{
  "hidden_size": 96,
  "intermediate_size": 192,
  "rope_theta": 10000.0,
  "init_std_o": 0.0116,
  "final_lr_fraction": 0.0,
  "doc_mask": true
}
Each number is 128 + 24 x the weight over its row's rms, rounded and kept within 0 to 255. Layers, rows and columns count from 0. Numbers have three digits each. The size before them is the row's rms in percent of the matrix's.

# layer 2 attention query, 96x96, rms 0.0887, rows 0-67, columns 0-95
091:115134138130119136156064136134105148153113117124171095116115112107137150109097143151094077093176136110137153147171102101114130072121144142160124139125107124105128137158097127139146158141142112141146095122130139130126120128127114174130085119138133151159136092152088157137085113190133107101
079:152148107113103105121146133113148066146113128119114118127154164148118108146122095075097162097130136118114119101130099199123154125113099086129117124118098127162123079139125101094146085166139113155109137082145105136119143134117152139147130137080147118122117155114135127087167109103121117094
083:104153132131133133108088133130147154154116136172155170086086129100126154126116124155117163157123150105119098158086112146113114122132140159128162130081146118095129155145113150142140133106093109093114107140122117104122105167180104086101134143134147150142138131096110132118155162076107083100
103:179127154136107167139147124143139155160117141134137124145145144113111087154129091112128143125173118131076144134109100140094139103096115109104117114136127118117157067110157121082103147133077157138109096146149105159117121092128139094153118186088153128119115128099158115125155156132134096152
104:107115142121119171163109143140118156126133131138135137182131113122114128098137124162144122134190140106112136136146112096108138175109148107121127092127085087159145132175151112131110142137118099138093112138134172149103129096080088172131125146174123162153150100150138159096118131178135126141
116:138105105133095164128097140146150140136147151135120124059141090116120132134127125120142094081098136120100124092163128140117165117080082153118140115128122133121083107151113152142122093088089084122124128150124143101135099149127134110125075094126085130109150102157128124161101108167095122135
107:153131083127093119121097156137107190176092107111129139134141112114082118116118130123100154148154161140152105171140152114112150143132122114153124143124130107118141123165131095140134108143143160177083136128137163144153117083149095163143121156135145130111099145111130153142059123130103146095
115:123135134115130144133132138129139177113128131119105136154162141127109130136090072117099154109103122102144146175136138158153161120101198127131133120162090137087098105110130094164173146115108147161132144100129129083168132101155123105155101131094145102146114141107142113150147160085113097131
109:120096165114180140125129092166136159154136150128102133121129078105099144150102104106146127113132111141136164117112146151109096127135161087129146173164122123126188143135115111084124146103079179148106131152118107128163151149164147138120173154124144106107147127104148107102137138134118162123
103:147140111143154150113179137168154109180098132143149128130127135129144145112152105181132130149138130159103164109126122142100112117112099132131151149117085079123150150123105137145105126078113066121092121139073087140139140117118113127141141117130167122189108084123126143137122134126150098154
121:151145152143096121128097195108134114158092100097146105122140127114124120169107136129148101133114173099134206158168130116161120138087101130184173119116161134155122158148133123141100121151154117144128119149096145123140121133112115129110160106113081156127098128144150153144112110136137136145
096:100094115093140104148108145110083156152088133096129112094127114136149147128123139138087141142144138137143106110177105139173141099098096131135158125116107178133122103164098143121144103094121145144101109121089129147120135128094122205111086140129122148166153108142140097103107094144146129147
107:131110159139105117123126110144120152138115104131155105111114093147106112096106136127151079128100070132131158127147083107120152132129140138141131111118169082103164181158113141128112161142165111086164104133151080104111110141133122110100133144119151130151133141175085120189132140127114161114
110:090128130145117181135100147116132132166126088163125149096126174113102120113116144158129119099141165101103117131142116136113127100113129095097098135098122156103147106150109136115128126152132123135124119135165126184050135112124138135078108092160095098174109099132140124122133129136150157084
114:136140094141120135126122118154119118129098133132156119163138147147156120090136154149158085134175143140149097146094149103086149170088110111116152163172123110079131103117097140116138122139110111138141113112169116092160099167099146111156123107137117142126151156098174114143070144098138147138
121:132154119141132121071114085114130160137156145128103144145180093101158125119140135139097056137146121115116151122124108126096088101102183133150149119108097085128161110176133122092121150162158097141142104116127152122087115120163139141139125122133140132200141120126106117127139132126127123129
095:147137133086138136132166124123154110102131178097109151143156140168139147151111092092124148125105132145113149087095151153110130180153141084077130134145131135131152115092155149096118102137146099121122158126134127110146159136115161089159148135078157061116137147098148142118130132096119127134
101:116114147124135138105116144173132094114124112137122086097138081088086139156141138140120133132161153062170148114180137108139135146137150154144150138110109126109115136135110144080136112133160116150167100104104124111094161125104105172135131121138104157139135156156099149137083118159158085132
099:143141178111115114068112141111114085135130120148158177100141097166113108140131121157151140182144118133108105120087121136134132159127153131120107126125128101084113136128159101116135159158051115122093142148109154144152117113147126119086102149116142109141131110103166114134155157089103131136
098:159128078134151136139133124133129132139151168138135128149122132106140146153118122083181168131104160175116106127174146117093158169144117086112116121141080119111164070140120119110103135157149140133139166135106094104138144152133145105157160120110108102126145137117136142076118101149096108092
098:111133092103113105188124139091138116124075141139156152103118157153047128133122126129136127136110167123080088118124163130129135122110164123113092120108145114132125126110138140131140103064108127094154140126136100085120100161175135123115118104175111126122123117094098128136120158115105116115
112:106102092144118075154155120154088144151134178126153117136157094123127152112120153117102086120143106142132084167125098139129167119116123105128126121114115091122140148172127136116105104101084115144102151112144126140197115131128117134168135110143120170164137131112107132100127093093116115179
101:178171069097128092128084144097112092153171123131111112114127160148146104140115121126165118165122103128143162141202142113163133143108128132099136127107094151170122129098155135120121131130111096131109144107120115095100140134136107146111117126118101094109138150136167092176125143124106124112
092:121155100118104134080135103145160129134149143087157135113156127123123106080147164130131121140151089145139099123119119107137173166083158149137129094113136116121137111136120066133152135076106112098133135090160119132149144079137119143152130142132117122155142168164168118090124176132132100102
102:105096073144122115141101152123145142153156139143127147121105130151148178140133098077118120141116103127144152167129144172115109144082096110119118082122096089155122140133141171109106133150158136125153102126113125165130090124147144168098121079115134157159076147160129136154159118139127149138
121:059079174147140140143130165095098138133078136131136167130121141136164101104140109139116097144170142104155143101144087119120141173134111115132165126134139142139115132163137125132104123165116146091176097105108129127106117143116135109146167116162148137156130138125083133111121157143138077111
092:118142139122126143116146143128133107089156151149135163094133104072107160152135098131124170094132111125137102158065102151079163124147145152118125100147081125140121138091129085128128133164102119134142137106136114095132153117145133116176119085129135129158120135127117188123158117175159149143
133:137145119159112097115103098092163129126187102133130085147126154149116142141115098090137121136119117140102135090143166128084129144126127100106111098149156064148119128080152127145112167124170120136129199163128115119120110112141174094136128136104140106116139141139167105125157144113142132111
120:141132112110140106113111154096155126087106188146108130128129170186133170119113133103116114141096124124106098165120132157140146174132113103091105154100099113112154107136178158130112110149134152100147127113145131133091128138140151079117109148101165133136103110123168104125131143121062135119
096:173140116141117130133133153104098107143185100128102144150142103121152173142142112076160119163121129130128086109109120136134088131159093122136119098131137126180134152127156175133169119121105126158133109119189143068098127119137164082122146123120130144128146183121146159121139126128128125130
113:094155129128121131157116172111127136128172108177102149077154095153141124135112082165147126107120134107148151116115139110126115121114116160127129130070126133107174148120151125082119122089094131122174096141104096089146128153130136128104160141116142091115145146114125076130118133164159155161
114:110122128132145108083131145057120129129093086120140121168115122130118129112138137139150166107124114130089129093143136156138105127130130095119080099141152145079147089159145121110117131107129072127147147177141106100155095165144128131075145138160109104119145124122154119096152124123125154179
100:118138122111202141152169145145136181151121137134139165135136146109139116113113126128127152155155109137075138145065162110132094143123133087143092146113123145156094141121129113165150124130114124124127093146157122172105117121139084091108106110083111146109090113130151134114138151082147145114
093:155082154178106147151117125152144105114107134151067149109116116108110160120144109108120142127158137092181083109146123133126138105121074105110137117133124135159100113123155116088093095135127140143096124113132136155171163142096140170160115162175133102133136132117101145105125130145133160159
092:106104147123140147125106147136112136146140135112170163171120123170163158162114126150157157121123178126103116125138134109120095132158077055134127122133133135132125152128104126169126163102113127123093149108125093173136163132086125106159110151125160144116159113142160112139110152161135100175
097:106156106160170085139151115139110103154120118168113111125109147112127138132104130113135105167169131136140154148125104157117119116100118144136097141132122102110129122107105144164185123112150156142210152128115084124129134160118109141126131105156133150109123122105071106097141098167123135074
101:117163097126166138173178118142141115120124154146131148140168205125115136098162122135100102112156158138122178154137128131141138122131116101117101104126121095116173130158113129109134133146158084175156122127122098166126103153147154122152102117109120141154151169138125091114136136080141106123
096:074150119123179099165145134122124144111095132099150111146088106130094123122126152116120136133140116146147113141133151132126123164199089106151145125150160109180125118149143116078098093144132167115151130108166101167135118116127129144121177151095120127095098117149116167107123132154145110116
100:124116114131163148116124079155165093109121147115157126119118128136127111123108126124162132103111059092128153104123141112160142082109175144107125127128127131190131124172076133129120123146125108129166129182122104110130142149137142131146099147154104090146161161118125122160071143101144142137
114:129105161081134135125111146179183090101150094123141079122125131159096117090148107141132155116118084124164141162127125158115132138105106139136146132183118108080122116143100097093090126124127161113152110116094107132155156152108144158122156158123150157140114146147095104096121126126138151124
111:130124125126105144117152138132093111136160115116131161107110144161129143182150065150191136124121119173130091135136124104127078133150119162131127089102114123135144111155122119143167191119129145166143155117121158096104161122128123078156135157139160101112124129143137106177150148116116125119
109:112133093096080108148091163074120114144112140117106160129140087130099074103139115097115162144116139083111092098122091165144136123100104126097099156126148129084128141143160087124118113135119114157090106136155120117179111119125145144112125118126130119117124195130110132130106125117138159113
127:166134157097163162141148121164117090125118141123084173118130131126108107105181160127113154105115084140090120102099171118125174147139124113104155136144127167145145140159140119079125089120097115157127129137175167134114135117104087131105174139109121139130118136121155132163132157115152103126
094:107116130126164137123118147064124126146110152105118114178160101148128137123141111096117155128174099153121123128094150146102127143122138081119108157132120138158103124129126106124119122134099130159145108152137113105137107065185100134135138142143115127123084112138115135096096072125132157200
108:136143111179130143141111139148130115124152088114167103129140113132140133126125150108145112122132114140122111081111131144164104118141066126115148136091075103151148153125164125158129129168151113125127086089159168140090076163176148135117104089162131110113124164109151117117140136105138091105
117:116109081130155122124147078137095144144160131138117135097116089120082121136146151125123150130084111144085153140127136107078129122131111141137105160104105085087099149125138138107148137121120081133092122139085109133173118159135098154170160155169106129086121130143154113116148159153106115108
102:123154083180147095132122126137087128133168145150093130112144143158175082131153132100143158148129148103103111117124138118122080123146092119096143087109168112156102152141108142079098134119089071123116159121141136170145108115097123129130147092132134109109132145120143145139131156108160125098
123:150121118119119132119167146088118163131099177103160143126134115092090084144112136095118182116137117129098092131146177071144147134153095134131092146136142141140079151144107114127163138075115110133142129103144103147166124130125097130122063112092105143112139104134145135145137124111126132115
093:122112114151071088103093111136144079076120102133133122106091114126104144119161104127112098123096128122174106144163109164143157131117118168110151116127124131132169118146139118090113115111121124159137123115107155079151159153128162158166149168148155100141167161098123141136110115149117137152
093:118109110088170115196145125130100129130121173107129150125138130139090110130165158129107090140135115123107101128064139118127091148140156107145148132130145145169125164137154148086148126145122100156114099140149188137148122085104119143107136132120112157157119131151160128143141144076106141162
095:162152125125130083103111075115135140160143081196124106127117170131092140130100119125142153126074180135143149117188098141130115137121131148096115146111103116093112121128127124109134125072169155126109120088112116121089149110129174133128124133133166127103128113142119121133158145120131103128
097:165103112095138126125086119114130089095134086100124117096118124158091136101163084127148110086143108132143117113095095146124146146142163119138098137139113124128176134134173164171168146079112136177144147100136175086130130165106137123148130142127146114088104108098143132125142132139129132113
095:116107111111117131166088106134103146119147104088116084156075070142087145127118086124136098119104185147131116124180096118102159131140112162107106138167147123121129111134102133161136149165128127116159145104122121130127156108099122138132115124091087139102124132158098112096166158133115150128
119:134123105083179116104105096117098136151135098161087112100143141073125150108125150141157122123108164119111118095159118146114147139137149123111121126088130163119151172144150122140087137137156133103133104117072151165106141124137114150139138141161139183084162133116091157123110154093119111132
100:118181124116103087109129052123118180129128112120105124141112146135112101135156162146106155098108153136115172139123119134146175165186132148130106143141115144122120158110140151123121184106126092134062122162153140096129141134128122094104138137140147133134126098116128137128141157106114169131
105:208166122153138116132151105129125133110106110086103094128119126135136136163146125082169156082114135139138138132139089133137104126119120157122149127147148129141106156162121114130160106147148133111136108140131177152077102152164129079166165096163115108125155125143141146155133114149128171116
119:126125155143123141093137078130108124140173137096144106097111147136160149125125140147200143136150127124157103123109138064166089141108103131124095146137088115095128154130109164101135124128112110122129105088138138129140118123100130102126164133092147114127157144081160088158121139161134117179
098:108089110134144134096124111124164151122107111085122131127124134082090153147116119168128139131131111088157119097119124135167103117161137084122135163136128122101086080160120126127146158141123136115118115164142118160167168111141131137143127138140072129174088116083135117121111119088070140112
088:163121132104126120097163100125123155146122088150117114113144172116149148141115125130152141153144122119102122148120113097166160119105129180119152121149148152143159096119130136118153067100154116095120144110126117149183125123094160109095203108149113131152191137113105128106136127111104139142
131:155113113178136109143115087143122108130139127110149113130090119141094135091134111130137117136146154144150113097156088128142120128101108111142134145173089094103121151110136139117122176140072157119132135129122164099091169144119147090152138168113173096163148120099164130129160154174150116103
116:152090169122110115086159141133095109110110073161135118093123119107120136133155118115112167123153162152145119088138132164071145123139139133135158139176129119102145124123120109123099114092179142168123151130094134120148117111161173138144107160137141084153130140183107117118137117129131105158
108:145133124171109131093093157132163140066141087115125151083159125178145134096128132101124140099119164107099113153155114114120156107161102116121145104112137077139147138122115116174115133152163140136126139129154120145122143165126116154137110127153168110089151085173107134118149115143085149131
110:143124120102135129120099133107132166070092155132184158137123099099155126164140108133098120133135069123114163163146140123138109163121166115129103126146154082114118095142136124136139151158139112132098141134139106129140145173105141141123107093128180148177130138144152141097146134175168105130
114:139163092142093142171135076110131096128164120158135127123133112159118145122140147146091088159094108137212142159139141124152166125141117131141121154172092115155129173157116164169129123127131116115164113102116157111116147123143139126125130104147143171136141126147126074132127112091132120123
052:161194124183155109107101121113103139099127140135110144121128139130122149133116129136162165100118090128089103121142130123132118129134165111102109094129103056128163100132109160098151110126145089146171129111124077150101131127130115149151121122131141132130146165160145092136106111167163103100
062:137083119129117124112144145140138127131142118162116161149107216150128114129118129113147141119105121109133082119149097173155150147118155145155159110110109111121168114143098156111111080157180157098116167121143130116089131115151119147173127107148116085109124073134145104109123145124130132145
065:083148106088126137127115107126178130117140144081109098158159080143127166139116088135090120123148146146139173121124150116116117089124134124114142139147135117126117164135161096157129156093100085118122096132134154171159144163109131141101107141102141129134144155185113152129130089083109140115
078:121177150079143179120121136138129138154143137145113102112133120128139139137143119083138096099131165126180148126141119110142114118135131100100140136086100138119136179110147158143126153089096096104119121159147143190143170174111136112142060127111124107127131123156101134155153130108146158125